From a checkpoint of a small transformer trained on Wikipedia.
Training: a variant of Muon for these matrices, 8729 steps.
Each number is 500 + 40 x the weight over its row's rms, rounded and kept within 0 to 999. Layers, rows and columns count from 0. Numbers have three digits each. The size before them is the row's rms in percent of the matrix's.

# layer 4 MLP down (transposed), 576x96, rms 0.0959, rows 482-554, columns 0-95
103:389490465418481534523460533542432456468455482504482562467486493488514498469486476467459551491527467536473448538502526491505423503481509526499465547548559518467451387538559515492519446524527498525530543497492575558425512552502511495532536569533539516495559497523529478446567472425481521540
095:586513489510483416516528473482498554555528542508521472501540447471507480536450489536475580516472473519519465474436538565404531533468471543469465469534519500480528572554467496459491453485459505507481478553554439495497502458471521564565406521532552473463441507460537487562463502502438572475
101:524559497505504456529472520457499519499496494468508570589487503521483483576450485515551506531482413487410490561476496602473500471559488543539467504514534520472476604455502516500505494533562489507577497462460469492464452512455507468520530472522578420491493457482491437475525494511560418438
101:540508511482499488489372570505497471502479460482439495564478542509456508523527470516491479576552513439525506473472488495555555526509533487439478552561578568530419462419503504501527502509534495492552527535440502525454494585503542491461430515509445426490532559503538460519533473552461496502
101:555504482548537556513459456478566530489459462562533456498575533491517526412524515488478456530579497504446512436440507533580483515395539483464437528464444493472513535473536514494483461455556459472497545498482499414472475525545512472534520468450490477521545512507612509523534498496486466556
092:473543541480509462471544467540497442495512475430494463523531500485439457521462512491541415463501524523427594436561514466517618509492494531437521493473488552486486455470462533500437524461460504477474482576495593474466539475437477534465574443527549514467446449526525466502503517502514517464
098:507509452503437449549520537538510516441493505464451496519443473555523500565457510536467494461474498541459559530511447455538473546572565534549529554560436441479514482479526461504516513552462436466511499580454564498509556546536536524512517555492536524505465461466485545363492468520468498484
089:455464514545554468495526462440521399547523532519503503517465487519547551535462529512510563491445537499492521433531455477454557512456541532587543518563513429536489496505516470542547501583469495457464416468464545534506442516484472489528443523498586467415565503509516501473487523534466458459
116:544502458487495499488537486475573457485429563506492534499487522574439457459452487474435620473425435491499565470470437499527531512436431532527555507439491560506511517498526517503489569538512468465480496508496474405462534573484559477524496467518514480501492533546548523530505492543422484489
113:524445544519571471494558490564483472542467504498457545456516530514505493448537496521461523464521514511458527554589463405520460460493507474571446486564490499516464539521463503438530512481531507509589498447496569538488430455496438416438467547447516509440521463537513531481511520454576507526
097:477506474525511508547517468475525445538495421527530518525456487518471486488500546433551464520492451483486527439526521497509513523527551467480474550480522510418517557563471504547408516446461444444559477549485527447524442454595469458423540492492544479512509490512522514503491480589611549545
084:499456516540612553542425488482481569559473504503475518549522517571495450496497484462447517459557530540522438508428576541447496470476580474419465431516475524548401540506545534490491496558552493509535499468487513546413513470527489536552480538478493513466541528499458493531519512478503508497
106:527495539494566490555495463526512482584528493453460392495412505496615495484464508503522443498494493518565520432487500510543466463558504528544579525487502507473479463523484547515561518553445508476510519525475556448579414476513496501482510524471544523418519497418472467508542525506525537471
094:514569477517499503490518534508534454545552551512482510468466470485537510533466566415403549466508491441502512515536464493468504513485530527503526526518512519556546486488425443452506459519516468480506508510571503524483570540514500497377547504412480387495484506534497478458549502560537550578
092:465511457516512416519487520470456486505534515487484455563507439469482563480429531532464505521458477517535525494487522552490509536551522560486607585502497469537451475572481463506529468399525418455475462478554493510478447521447505565536459506473498543435503536482557511483549435534514535439
109:523499540469436441452497520469483491571494495489535544523533559518510538530461523483465479549543481452520527564516501437503436482479464521504578524549507505503481476493502541436452472514398557487482527506487482508531483510470465483482390525488586530516452620514474430527457452439474438486
108:532559562510465521526577511565469485525451506591548460502457452452573567506521515476521507462501518474526468442528480541502508526544446487509541474522520471505499518501518489392447484565401507448476555548544480505495422479509527558486456432494514512492465477439475502503477502572573543470
093:564492542510490536516469469486503466552553462532497567470460507527488526467524532513477453413489523503386436525496535428474583493516525504436571534512501627564515438502536534517459500562525544514509462521531429482507440454531523497465507502491497523435443454486476481484549544505499480478
098:500524488482560538519502479517481446533533450498465526483529455518461485449477537487469491486531407483527488468544522521514413482474582480506570532484558508468471374582529526510524450460527484485536502475534503493456528588436481538457536506429570496480450513498534515487532504537414570463
108:482477520607506521566533520549568500441524511557502537531445464452490478486439419480475481522448494401468501446494492551573486502553473471565454485551491496484486523476492519472467507520499482549467435516584526440501405498446587531547553472508480538484488451482496477482511466540514522515
100:431575576500524530437515509433522536442431450521474567493527507528535507520501471486529483491514482552384489529473511581537535497453536474502503584499511479560498501591470533532482450531543508578490497547499462509484519423529454530507553434474471554441513490491492499473436538473486485515
086:500527506513535500469565556479500529558539471538453465483520415541431481476463526537574481446479476537449525570526407440500518566496504474461544505512434493490479450513501388433537499468481538509573529481539461487488505464493544550480522578514542539527441479460552548469463535482469514494
101:514539515471476501527480479610550465503526473461518444504454509522525511431496430521525498476528489515475534475485477570486462524524464469457522551396471511486451509544532487489489445593513580496562484550516443419498514438540581490529553504532513514436490554458435513533532425511530496518
114:528512556520521445438432460510502518536482520492491458470508557544458483482491475500445571512518504515485478528535488579470469423483565426491487552393458554536532475584520541521474420504488539537504497485489521482518550472526464543525496536467450458470442465542507515430457518530464557594
093:501426464466553579454451504574490493468486491537568512507501472564477535464531485447473579503494505538434450497482503471449572501480538473510467497442473530492428498509539568509464519522529500519515543532495523581341518481451482498491532470496486519452445479503457563570511484503478515497
087:483513470554490481536426461490465452476644527491426542432553467410499475481505500499560512562508474543534487533457426481536514474500564529511550465516528488514466520410477557541510532524471493481429498522423471513495517551464485499483429518491522524565461512529508555551518508511515477455
118:478471468526505487477481520424459487479532464426566518436426599515520524547575512464531507513461525461552476561552536548564466483482598510504478511494502548495458506535570536550466469547527474465422455442550492473538462480386523493518490545493510489550469497491495487477456459506517493522
109:482506502537525506518543481475492531509538485508552458485567465531426454519531526502475489585496469548468506459481558508546552557532494494572552418494452495419500489571455479521464528530525514519464438497476441577467533450451376511526532474494509590459470453513531503508536534517454458526
092:508562450530546527476545536552447440481541495547520537453478538520491494529509550509446557500448475478476485493468440556560456500530501456527567525456452493490464550535530482441430480511526518473500540453552477526549462533529491506559500528459507495402476438516471435499435432462562525591
098:468531470471547505517518488511504448531500459469508548499548428464466492520533568484522502482466516484481525499530423491456525412560524459499537490506526527476504562614564469509570456479533517494539469488582545539501497494435428568510520481463525538601467462492503408491457471481464458453
093:508568527531507495410517466526534476548509459527568513504489469538466514542519523511489464504443456490445434566609432477498517532474504496519426596547512581515479514537474468531494376498516541455490504505521529502500536515458533564474528521461450481533443437475469497471501476511495571487
101:498533485521505472442513549502536493495470543510496478481495491467513576465507510527490512566421527410500558475457482560548491473494466485449491535549488485443519512540457451461498564413482431512497389486528499600428440541487510599538524528515518490538457493490500528487562492507576526501
102:468516535404483544454533485466532521509537488518438562459477475534510404547485498527564561512517504521459486416468456472514474588447468512540447550479451516491446503385535539501527489543497459452512574543542513533483498537524507518488462474511486567499484484543521434499466564508541480559
095:481540440518485547479503530516475446548503539498562477548550481399513571499509509484547489504425463472464498494473513504529463502462522497521488513488588548515588493514386563464466439472559465525501486491517539416436527560592481409481476474534557502466481462526501490500494499515522479522
099:489498494466514500520468496573490569437490505563532458528508507495501509539565488523450501538509474559538413508522495490530515393541477592551492478507520495429455565482485543489502450615536571437510553528489486468476456483453461433550504534526513507574485438478494476473474476445492477469
106:551483455446493564548463529561501453499542549557479458485500433549534540492559456417520541516501429445541535461490504534490547480448456555582485504505503568473533456478374494542516474565446497509471488422556500473519572525490464526509488448514521516480538508474505525456498491516505453516
093:490536462536474439466529485495557529523488472522436578495515453471525472504513504435490479586545570503488474508463548493490515430499555461420440546520487526540506439545452500467493516455461494513534483551482529561486427464522544516564439501496487540483474546499605470557513498455450528591
105:491473568493507477411533464524465492491571512484549469408504499473526507469493555555453507422483499486550513499542535488498565500420497509506554478500470519505507461485527458525529562519532549490471563537490457516556517496557538590526440518498518542499473501430481471414490590577495422518
090:457464458497528497440457506493501500502462489541476536461485492527505528451574480631450480436567529480546535471432518615561452464482565441508474506512533466485483549505527482511432556553464465476507448506516486512541450505482489533442448491523547498435539515489438531502578465522515504481
098:448488495486547526446422448455486501466478413495466509543456530575499481547506501420503522541531514518515470523473572488502482515571513559527501490576546506485530509503537564467527428485422496443476529519494559469495467506526500451449423510458468516453487518442487579482478497474562502606
112:451521537495483513525591574513437539484474489464485524560498477559536552536502418513518491464537480446538480530480480435517483522512501579499511521482480411511507460450446549469426514523484507492510560498496519535528513458506459477515546555556398529501415456573522540491515455494496420551
098:521561501449494460455448553490518491440523505522500463476486585479496553501439478488566504395524508580460511465549446447483519465443469514466472567540520561464482477468507482578485483513491491510477507508482504543532480573590626484504474491503563515464483519525482484549463456524437534504
098:485536501565475521438548479526519519488479475483542593512480449454471571499498571459480587473515503483544432442455524530513517523504460528511517522477540452470492544515499556526559521499536563418487528432549474463482499518530416530474492528474491556550455469511456483387447494426483491528
108:450586584506492526447497475542451512487524460456478521539451468473476509514455548502525561523429500462522470531534536525516441435478489471531477520534551527490479464499514511433421510525465497398472519527487561505487460588564454484532521479471535524547464463457494584539539454564502439532
087:457491570501580471469424497478537442519544494521410502472467555501510476505567567479529496500498475496496513473531514464519466494499504549514529528562476529493419435558583527493539458492534450456484490488518484594443553527496524499448461495457595466470495472433499513457500545525500602502
094:584516549505505492441518472478539474526523510536467548527485508487586557425452485518511542479520419528604430461502444502541429526543483528490474491522511569508468472502470490499466523550400531457398431494498507501493566498526504547541496530482484518539541509469484435480544434474524515511
122:564522557485580504499555498428521453504506423493500534451439536536537485499505480500521459527465456521370542530623503486500498430476482464468503566532524487493500549473433596517442428563520510555474483513506518500506479469530524483489493476511502481505514448554557538459495520463500536486
099:482549409515473522493457448515452519539497465450508484443603525531483491484509550534517487470524515545419459506597504529486506445481516533543561542521407446496442547425516396491509523522455495470509481610506465510515523526524554484499536487516551536463488499465434509519482487501523510461
095:471559560519575523531520536503398471471511486485462562513504491439504501433492513496546497520535402438429528534515560503512452476491545473523512483530504529509478516488487454459531384484557505538504477541519582455516518513492459540517455477538470499467458507491529468471479555468442537617
096:488440427513502477486460501542486472471532445491541474473492555490396458479540424460497464532512446483516499466486558502462495448492528486499493469494496571506479578450550509481473554489537443470531472495494566521495427541482493509549538585463496553528561509595446477529602532519526462542
115:488425521533470500484636417461549525535503446426483505471532520490493470529502478463421532537537498507516499560477414481502494516495546458555459500482451457421583575503484567530462524435528528512478512508440526487520471438491529514520474501483498454541541470537488504488493461481412527495
113:532468514461535478491487547434509462486497493495479575474486403517564468527509511504523520457550517485573573503509447494517500464480551474455549493457571530528545509590512473500510543538426532511517442459541485508570460435434449467512487391492487461500498500560427527540493480495548501437
094:482474554514476460459588446461496477515484519592476573490478528518541464417489489529486523552498466447450548536479440457515493453457469474586564565505466521457516496522508486474484462485518487534604500560554517471468442517440528459501505479493562545522462485477424571490508466555528516520
115:506505527432521496408495495439563441451465536476512573531577469535467508485509516499452509460518502441469495526550513526513522477554499469462546503480589492485502541553579485514516484512588534489531483485523484440474564500486530506451601488497428503541598544508523479508447483430509458463
092:462523536468474577478466518481478406510527532581522485448470552525529504485453503512531454478489444478530509521539500464516447500469495496577519516531620525440475441465474542520498552527510493490493580490555493538457524509512527456511445406537511496490486482429549507501424426456490557557
085:547594464489430447465518590492515494489464514546532464549501481505518549484509513515494544493605464449453498490416474554528455528523453588491473495612504531521474563446532491522487453534466534473526527547530499514525538505494499484474463482492507508385520491467476444467545440503486467528
096:449468540461552500456496437446490489536521434464482546537550525499491565499520511488478534496509519450615532574450545461554494476429507498509480511528444494502492422515543541480475566478482452463454482529496582549523485542475431444515418449477544482588484519507465557471531517524520521512
100:454527516509503586466437570497502438533532528490522460489516526474559538555558529495497523511460447497600552464470580501456447525519524542469532492567503463550499522520479478418491557455476496434417481506565520520432514575532480522493440480482538502545477508456475478497501542455536440456
098:527452501521518485512469509463534548505457487496521510523459519505490517464572541445499451519558511450536556455502491538433515533510564596411484496432546484427526528534489439486520481518446570520441506439463467535557545536512479484485444552466447541508599537502442532479458473480472505571
081:445459498570496550495608504510469482513526532535549478460492436481410479430478465396549506523523563479523519534525495494568425503429492491518510497446496456442551465571493461503440532483460525498523507522521505377524486514535543515513562485460531491512472472470476524530475530561497488495
091:504500525532450515513492472515476466520529588535481487509525501501511536570489518452501492470454586497492485513453612500478490473463473473434571499456510534508530502527466536515524538523409403464492469506450526533548519542426495407602521435530474466474479463477534523517452530552455544472
107:564474554424490475474543449510485479549452515476444528550489472515483482492546549484535519516531442499460484557477444434458550526437482558485462521494498525452499504370456517507473491507531451468563547488469467565503475509532490519463460570534565500520516468493550465581546461553447487563
093:469567544492488476450510452520494552518519554478468497529523522470406488469542497475505508465555518523480480497512526547511532519480479526488486470488410467473532433490533599424484461508530475597480481499498526532477453466508436440468499460506503531464488550468514601580563450416430479488
102:505572503503479497536559414526485517495501582477509479562423477528529477453489542517474458494487513535436456507543543555509525505600489455532490401470545558428508505505485474512551532487491420467510488471466480501407434524500510520529467518491494415507465543502520529471405500531534526546
098:483495522468540559585493521548539482502631470522527454515480420508447480447452436528519518508495485476503512502471485509469502533477523519445449537492544538468449538474474473561508494470502443522587537496472448569490566489512568515471541532496475490494496513445567423450546510551473437438
106:477499508505433520476476482422436507467501506476533548463529597491398510442480461563463471443554465485485503584473478573472511475433520526506519562464539560523472537506471476476569555502507505572463511492516470467487531494527489501443510547458564576495579508516511457465477526553554522524
091:554531496499483571442458464527557442496553463531496489489541508585464545470567526495474452517526535528504583498493465447440498514538520519508501476537434556507423561531480514457539568452534490586514500472504506542486520522443552396445517497459446476546458518466503424511474522529514540511
092:487552501429426443471491409488494491452461461455419477501503464437487415562524530494550546472458524483517446511471502443492539498525507482517511523573540579505517501454457528542539451515534521451541466525492508561529431534500538480499482531518559465485461486518478560495536568567564435486
086:546520472524423539503497502478485530507491500581509488435531507496470468473595522498534555469481479528454493517411437472494444549490482570471535577508444459479555487509459442545421507483496429497505455468510475482450562571465554569496504548526467544500566453473499523555504462556457495517
090:470445509442470512540465459524467545466510417508487418480536556506483462528545518516472524520483494448487466484446474494463555576557492509512446476514502460465501516460467516543483580485506569478509504482502494492476583564507482475566533527419525433527517461556568559546464419514442466571
100:431496537489472530527487588543487535476441507440522554544470541525443430426495419453494410500503462462492586488456494472545472501528409478501413516512540514527507511559526496433524524485537467493552538485542465465460498572507507512492499518478500547526471528478471470482546579455559475509
088:446482548521443529481541461455433513461422537502421490536426491572483519497570472490482486486455512479582464531578467510522521536508521546504533555510591462534579447438514549444544524472497532491503504488504557532514474430516533512521503480527485463468422465540479427516482515449456471504
105:435565516468490508469586518475476494443433500541524547464512475469531471486509486519477519438521449505494478472515498544522478537466469523515521572496503582524413553565494551535498518517554505487534525567503567572497543454413500486535458475568509466404503465471462444476423537469495545521
# layer 4 MLP up, 576x96, rms 0.0961, rows 483-554, columns 0-95
095:486454499484505557466515523522472510482562439541497457490459595462546452495523530468520479519523471559484486513498559516514435415511526411538446512464531468557508515483535544508454501490525575481599550497512469472435548591496514456498515505476509545460539541536561469515486505397502441478
095:540428514431541487495527574537433495548515500510550469471468483482486435545566528522530517502510587507563520490474487443427533498555527451503428530473480469503451573489468472531553451510439502512492491432543515522529517479541439546449552536552543458501413493439531515477495560474467476468
105:479443533474523481554492481498466507460522463500484506460486493449529473487507410606493436510498517438507479519451569432522488524524454471513474464493495474547486521502427520517487476514462502532527512521573496577513553471456499551525610498592553579464486482500475491507464516543518402427
105:575485528601488511471522448623526445505534477545527492547464514502461531492454475479547514457439512479485501447518549547523498513449536383471491493400470578466478503502513518475516478478500484438499545470521537449481496485508490468499540508456540518513575470506523430484569545542519491450
101:527474545574521530527489453436494457533585559468507428561500530528528496476551542609529502461521485527464452505436549486515513538448513482549540475480500526532496464460473441463497426509557530483505530523482374545530469500472557514452523477532499483442511501517471491536423469519532438519
095:483453504520509501429499457518489507520536477444508497467539509497524535475518582495512451585554540492527471438471554502481504516421542529521515486560492484483478519529512515507438503437503632545482455416451501476498555530500438497485465428519541569481451560516490527553516583422500471487
085:540516521456558505514502478558379553485500421508561496530566504485416512541535499506470449508532455489552518478513538505535581424513465492534492432537500474494472501501605477500545452473434490529546465547554465530442523496517506455479532499424530484482475482462526535528489463483549557443
099:504470542498542519488495498464540475517543481426526415563488545520495442512556472461515556455512471471474542514527591504456520559551523509587467473528510530476454502433509554500514469474549540547508467462461486559571500478443453448511542419455484578548534510473399509471495477461482491503
096:500579484521490533519530475487455458440550579459491514488474480530460517581455460496507515485530496467452503513516602463538473497501490432541440469470523514529500398560503498518473526420516509519570458515536520505435466453541517453541532517556495570517552490472497522533430402527512446479
094:501576480538542509519549490487477468520474427480530493464523525478495546512487467612469533428457510546499486373521553491489476518484571463469458483519504443557494545498541435481429453453498549534561540497493563517527539500527460510473560513454479492423486524460513493548438517428505462492
091:539506535504444523462619535530473438511526493538427483455509577493532485489454488548504452536510489535500581529507448510555518457469472479582502572416482496485579459462451483505522548475518510474497461522513457487444464565496505542454514517543492466574519486539551458500508514478520448411
115:590423449467549505504497492530454581568494497500542487523498490493432571441526578455574486484590479479529501486502552478469539495487495511495464573522500466438487449489548553462524477441526565529520490454561562471434494465547494495492497523464488515527492495497482547421465484470440451457
100:481551505377462517492560487535447452437499512451494545469422531514455502513513476530478552521549544484524510538454556443501599526504540558610522449496474467465507494539537528493501524462529516436542501501526502467473436430496485520543446431532568527522537484473480489504475505426488503491
102:531490542524424510538465477467522518505559443521542481484487554484486463548496464550530490476490505535456479500465549483569512581469519424506399490445536506523518482510435559520457525549490481546531516470444482493536573533497412424502461491514463564495483488452497470536464579498460395497
099:498500442466512532519524457502448491542520537535533484484482493548531481537576525451504469598508479494457541518510531483552420489501463496418484489415476423529473505518567501475504420440477422488568510498505516507504570467509530519476487474545550501530481529474447541588588558520429511483
103:454529489468487506459517518490486506491536542585534592509540531533443513524492482475460429528567515563451445505505576548501455460449562427483464495417481483515500499473498557571542467443510523466560440459549471495448495537468476445563530510534499496504470469478523485553523565441472482564
093:563480444481486527528513512533499534578554533497514480503465493420537476516532476495469543501463508523619501470534516522539493406500536533461526477481519459468512498521583491514562535450520440518565434432499515469504554538488458500507472422519541487524498543542518537488471460381528451446
107:499486537502489480497515488468544541516536496505540412510479608525490515431522523511521495464460577508469472475518496484484540540467540449486388497457485458459509516496578483453496577552441540517464512598475504542569511443469423486503537456505514503509526403478527554501472486518494431460
099:526411584501522480524473521485497471551482535456478521481486495539487439528565463438461490467547417479514552547504527452431495464545431485448583501508518484488495522468529540507490523529527522489476568473442507480485513501487407454502495530537510495451560516493541461580594478486425427513
104:478461533429491478481521505541475530521468487529443473502557500431449449529527514513452427481472549485464488404458582476557598495572533529440581445449475467517470485490481486470478463508576515518556570534556523442474519526527493501478539518418530437539512531525503491515529493508504518545
098:499451521475487494480528513523539461523477449461468466464447507565528507519522575412469478494506481550503473500558620512478532517481546469447499474503521456513447496522550509539502505438500500476486518510519412492530521529535485464556494500470523575430485397582507509548581526504506503392
097:537428542525570483543499526497473494511433539399495481432528461555487525483476477523524474480500536515518484456539551526462523496495533488525555436506467454489510583542484491523617465453507529431439488449470527485447521561496477487605483453571485511509509460472571496510444455504469498473
103:520537583557434507455517455507535529468540495465533531526501487504426514481521518457508483503398491516526553476559488478573629513438471518609523501454493492493499433532448553475516477478587496477477516486481542558461530484477474504499548458483492514518473490494456486436510474526471498406
097:510546545508518516476483472487595502526525455540507517479432455507509553546488506542501516495445445408535429440474528482522524497475491534450556518597505545495416455474456527510517473514526462475478480562499552567528581526499471495536441453496536476471466502419514546468450526472411535501
098:525471473523538536442485472564475466534469491476517505519509566495484471508528435460491444445538528532491487564472536550494515532590582513477438535438505408523500483525516578455474437530486554446512488569512422489530451448504447454524471510568566463525492507509555479518445492515511425512
102:463465517496515571499580489450471497479514438490480518509493432543489544520506487531436477446457472531466487408493470524515600571442461469553545561543447517461465481501528436496511451501547466471556461518475541491469543449454519550482533483475575572549544515520557450480488437500504456509
106:450519496502494475497525508518502447485458557551535476430493526508515523494580456549476542456557515519486549480525499471528536443472510480451412435471513461470520509507565414524512509556537530498521520366590470502478523540541498507491552466550608479414530492490465494494513516464533513523
093:458482538501494589454508478516534484556497512510555539549508464481509538529538542487474538495525555511459476476469478474473462460542520572508533436428496488434473599481505435581471417549515478521477506470420429537554529502503412599472528509453477536515464480469520562507489485501520499533
090:504446503520479535577501570429539552536535541445495570452484531488458505469535518461457483456498466429526563504484547505489450478460501474467516464457427471538457513500511512496425443422469481479477459546476457524580549567529512581539471535584526549473487479512538528452510529513475557485
087:521561485493512557489506432504505524513476506519449512553467498569495495490490494493528512486429518446496553459424532554540485525440448584517560456470544437453464556500462568508520467557520504478501498432479483408534537555542543493460421501568524578443525482518492523539478467465473500435
094:532522562541476565480485401467446564590467485497490522558455511470509509576455570470422484543447541474447500479463488548479497504478510447524523445484504434502542537494444500486499463556470548567504451516476522490406485479574428563518506496529518443516527480557512546542493497497509495499
102:479453528459589507529482490409607463458455418456513453526536512513434481547508479488467412540523477476562504454491528510510512507539544483513563508548563486444482494451553530584503572531537572472518417415477525498536499439516450530494533505504501491492516501489487536488492474477490480512
095:606427525551574525510503539457558539521510481441485458513434497516525528544526528464550517500559511540510550409489482477529471439465511453524493442483481523463510489577520443542488485476483497488453492468496471548511515418557492524514475499434463448414467512494588476509515576528508523449
096:444509498495510470385506453367574463515551534470535454534507466459475508470504494485506457489491522508468586573478501516475539467463456512493466447488507504450465537516542555572511491485556539496535450551469581495509542565488485537533561401480524485493498512458458538451522495501473502525
105:461516552480535493488548481471479489493546430493469525454458515524476451573462537522551512438563566529476445580487501518461547473506558491471501504489449533510479491488531463454496477438578440467572450597459510499548531532500593524557499521512536536467442423527432473527473511511535533499
095:472450536521557494556526554478498487479498461501524536487496480548440448533571531508498513589405440393512475506412492549514473519469534476531535480508572485501496515579433473466474562517466497530520474410498552455504537532500550533481533479504494491476592502551466490478466538477510442475
103:513524556464530479446458508558552518499581506448489559504507493463488434487483497412491509554393525521478475416476530521498461471502589446485527528492462500506492560488488513510499460504568415477539453492520503470558464435538547518518508504526469554533503443522491522573507452463452430560
099:469516540542505555516525491474442548599498489467542498502443496462516429446509480539432513491520470514491472513545484489435487561473509493555437556516558458544481559494447424505520477519512552554577535448512474594467507544441443513514472505504482493401507448545509493471472576517505537474
099:494492522580503500488552457513516565493586530447565449530489463462505458454482473543472504526491549504420439427536550505548501502491495465530561464495464514541461454517437481555553506608519513446500529519507420486484480476424536455488527470504438459537546494486568523532543461531470452525
097:592490485500505484424459422555464524509555520458490507468530512515447481470522569416482515517486560457489528513461550513480564463478521483504492489591450518484456520467427466565482553513539474489516511440503484483533549515481455507541458519461506512587591516452427483478442578517479518523
087:496514538502510552543566457524531430477531584496523501514591484538455472457526494446536485452470417467547484427509566489555390522548483472496470492505498528576511503553544560543465511510520486495562499393470457463522575474532435508492501491460492476465480508467524519488464491454524467512
101:505502540533479555509491433508493389535481519461504527539479445515507461512431486455463480412493499525469566483515523565504546484451504512439478462478481557541474509471459438514489530546505462485578462560609515473495523486480471510563529394506507492472512532552517494580572503538530523465
093:490482530488499586505511527504538424413515488538506506451485476528506460495562432507479384570484532516558529488551517544473477480484562499482552515475526486537442463515549446552500526437437455520537416481527491506532525489538503470510562424534467530510570547516557450449443505487513504462
105:527551462506474552499568489513476494503542522505502491509524522495484449506426457568515519467503555465599512474501529526499463500490541476535460455436515498502513517458423494513462464615480542501439521524502493407490527507495511441500483486491452495522600423520497442574520507491503370511
100:506486487477480489495449450466457464458504547446524433472498558551493431458588536413555521526491485431524472545535478482464493565534561472462484502451554515484505552506497483406525482479594523535528587532446473453455536516488422485499571501500546531513502486542499507455456542469507500459
106:474538519516512498499519435486549436545596574590508510525495488532515545545540474576427471475518423526467488528535521507521453498481504500545478439549471502498439452472466491515466482479556563499568439526480441499451445530517471491440529544511550433452478528501418499484503529425492512458
104:506486554506478580491495504494484501476466468442617457553494469526480410559509542471565455518463460494518507580508488529454531519455469452478527527493589556455528563486478474492524433471577475520508468487507500507513510498467533501532487495529498397472562474515522542536506529426451471419
098:526425470429527513463491515519487502546504495499513482542494503492528505473590479430579515458521522577480482485472488504496455429521568540488509390445522503452493526565531444531522533539452444404500482463490532511509607518600475535460558523526489522468525494500514493524470443526474475482
095:508473540568544500574593468453532490541494438482586524486383421453527464521459521483495513471497482445504511462512513464492526533535563542439489434509487471453485483549462477460501530490552537512499556468477473444458445521475526606522533524527456439462474542511504512470468549530491530521
104:445463475509546541511458466503510465536481526509510551511467505559497503562572474456500490612477547511487489449498521566584518538456514538479466451488493455483536490488513513444561442430515554494493544444451532592502546481582504532471574511497502510481555475419533455539496453468485510435
108:503552509525456514478480472596537493507625531567482506488566460479454506457511605454472471480480489503419525510521513477525486451468467443511502522526483497471517531495520467483476504505544525540529509476524458495462500451529510547463566447461574439498500474553403482559449515486444584518
101:491508479466497520480487503452512544544488531462544467467534521434439514635563565496527480467550514545575496479425561478520449496480550534460492480468457461511435465468461496455530496518485503550494509516454574541467523485575479519517534526495548470444523512432512435535590460446497513468
116:560467499492476538447538426492498466472503570552547482450463523586533478562471500504535472440576504478522568529488447534421543457471478528503510488537467523437497426499512483531463484490516461453559520477439476518523556503424547524558482516526457535498547527544540486544490476477553408448
077:489414507522567448529542428552524513485471483545499478443550468490419457502570473476478451511517534436533489449452467402537488483535477523451600458535481492520455486538509508554562565514479449481548475526469568501531466513506509505479540497454571535490484530515483562447544485534460512548
076:508512522495501514484582485520523449494547534509550408505448522507523497497582521479488572565557609499484489466579450444532541478483538411495483491435453479418524474521523564494542528436494487515485478424457507494459558462460473466519514466548490550500532483523488498466471571532553502498
096:496522499560539535500516528527517441443478516494544447463460488488480554480490499494476480479568484461424563502623527508511524509533446527449501456448474481472530511508466510432512498513467537527570507532525506546536498484483561508471472461573423424454495504498465503543512492532597412407
105:460478494512530524468512531521516514452464494526558558485588507472464435546550435450445508528488509489440513526541479477479482551521482408493439526430509499437449513481547505575548476510506547515544542523564461472493524462497548517534529474531492432423456396435499562492525507506446537527
105:512537501515512522435519478542439579512451522472557474460463486512535458516493539486535519445466555522495556506448519522533454502568478473474475455521557485481481545417519561554500558609507477513502434470519482520487443485499507464560502450525508535450489424513591475562443537485509415472
098:577553516491553515455454526511497538496500456509463533506445540467492534477578462505401522466540524516493527493457491495403465516524536480591503614545433485477419481467491520481584472434500528523551519494482519488528516521512468491421480485439518501462468517555458518562545476541502534479
098:451506517537573490491438461561527545522491593538566524473537509437458422517507485458478452521483538442508430480489487507474511531526401448587477483498503458506466516551524506525459587447526555445511508521551540529441499568515455465498511525449527484499496466535478501509547494423451463476
112:455443542458501508449429496490479560512539524524485435496442523495505517530553484494519451459497491607505503545499526557481447485470565534512543468500494478449515507518557462561547479380591536500506474495469449572486506540513495550584510419473522440531494487459438541511521484470499495464
099:530514520529538533473459552493573512459517513473474525508489445380461485509518471447466550441544456496543569459539560495534557519506563472543394465525464472475535433454521471484470439491525499456522562465548528563487443437550476565547522545489439523491552506491473511500497539523513493493
101:472507520461487581522553454506519557442506413525500526481540462428437504537537442504445511490529502432524461500532485490478479581519501490519473504465469495543468497450463539555466486597523456510507504544506500441577509494465457516565448513577478548449523521492487456543544463413466432533
105:489461553564546485500551561486495523504380550546528570503600553551483446485536534512472526520483455409519524447559544514512536441517495444459499514509468469467512535530509528451584540514505547527511504394458474491482528452471489430489498525533527452464472489524519493473528526504501448524
104:436473512566490517532513451469458489534579463564510468510428467532410487515475513510489501493464543450568559534482476464546444473444473510489467542542554478519507445476511402517533517553503474459501515522486433485487536504531485448593564529518474551429523524460531482568485496530517456426
083:484509551555549519524470462492469474558514541477482439511477428457535466562467552491483517473485421438544486429537496459560491461482496531466501429517449523417444497577542540438432531483505501497472429459529495472449495522534511523487472548479602482575478478509545550504567513501511473522
087:498460545511508473493498435467548477516499550510464456469548461530435526466549487508398524556554465432530464506471498505498475564465541516496566472464439467467504543512495462483467529516460451492484581489547552495542505507493520491465565516514426548482543500437612557439512500458427454466
098:424522545509519535492533494488526536457509540472529467549501603437476515479518459546486472498492503476416570508481540490532438415488499484484499434433496499482486520536546501568418497539513531507482546497439465535477564453482475459497441456557508611514569508504525462442569503534500515517
088:535546520475548508575527489475525488521559584444490500507491530464510488555477531500552460460562480430476445560440528491495519423437453490449467492396476494517476549473498457589514510530540538515480557489510546495525506535573514476476485511470450540450491491424500510453508548498423566456
097:592513505434566520495559487495444507486525513473480519467511458445483569527560592489459487510525478499499523459477509498522544495512526466473522422472475568434537481512517510481481501558427573490545481465502482497445530502471512602476469507453517512499429464513622457470427473528466531476
093:423507557532520561536506468475525506499458493485564478487492538460475451476492492475376495451554479515515497514483583516524531507412500512472484481506504470485497548499564504499511536523429512472482532618529437538562491504490522407515535521487481520421420537478506516603476476481495478481
114:544415515518486530465473522512453567484543574537396526453480524498505499496532551471480417482523466470498508497490574510490450464472524494494548425405484522427468600521504459458488503535494539391501518506499552434494515522546525543473449494504457509543532487524515519541549469556526507498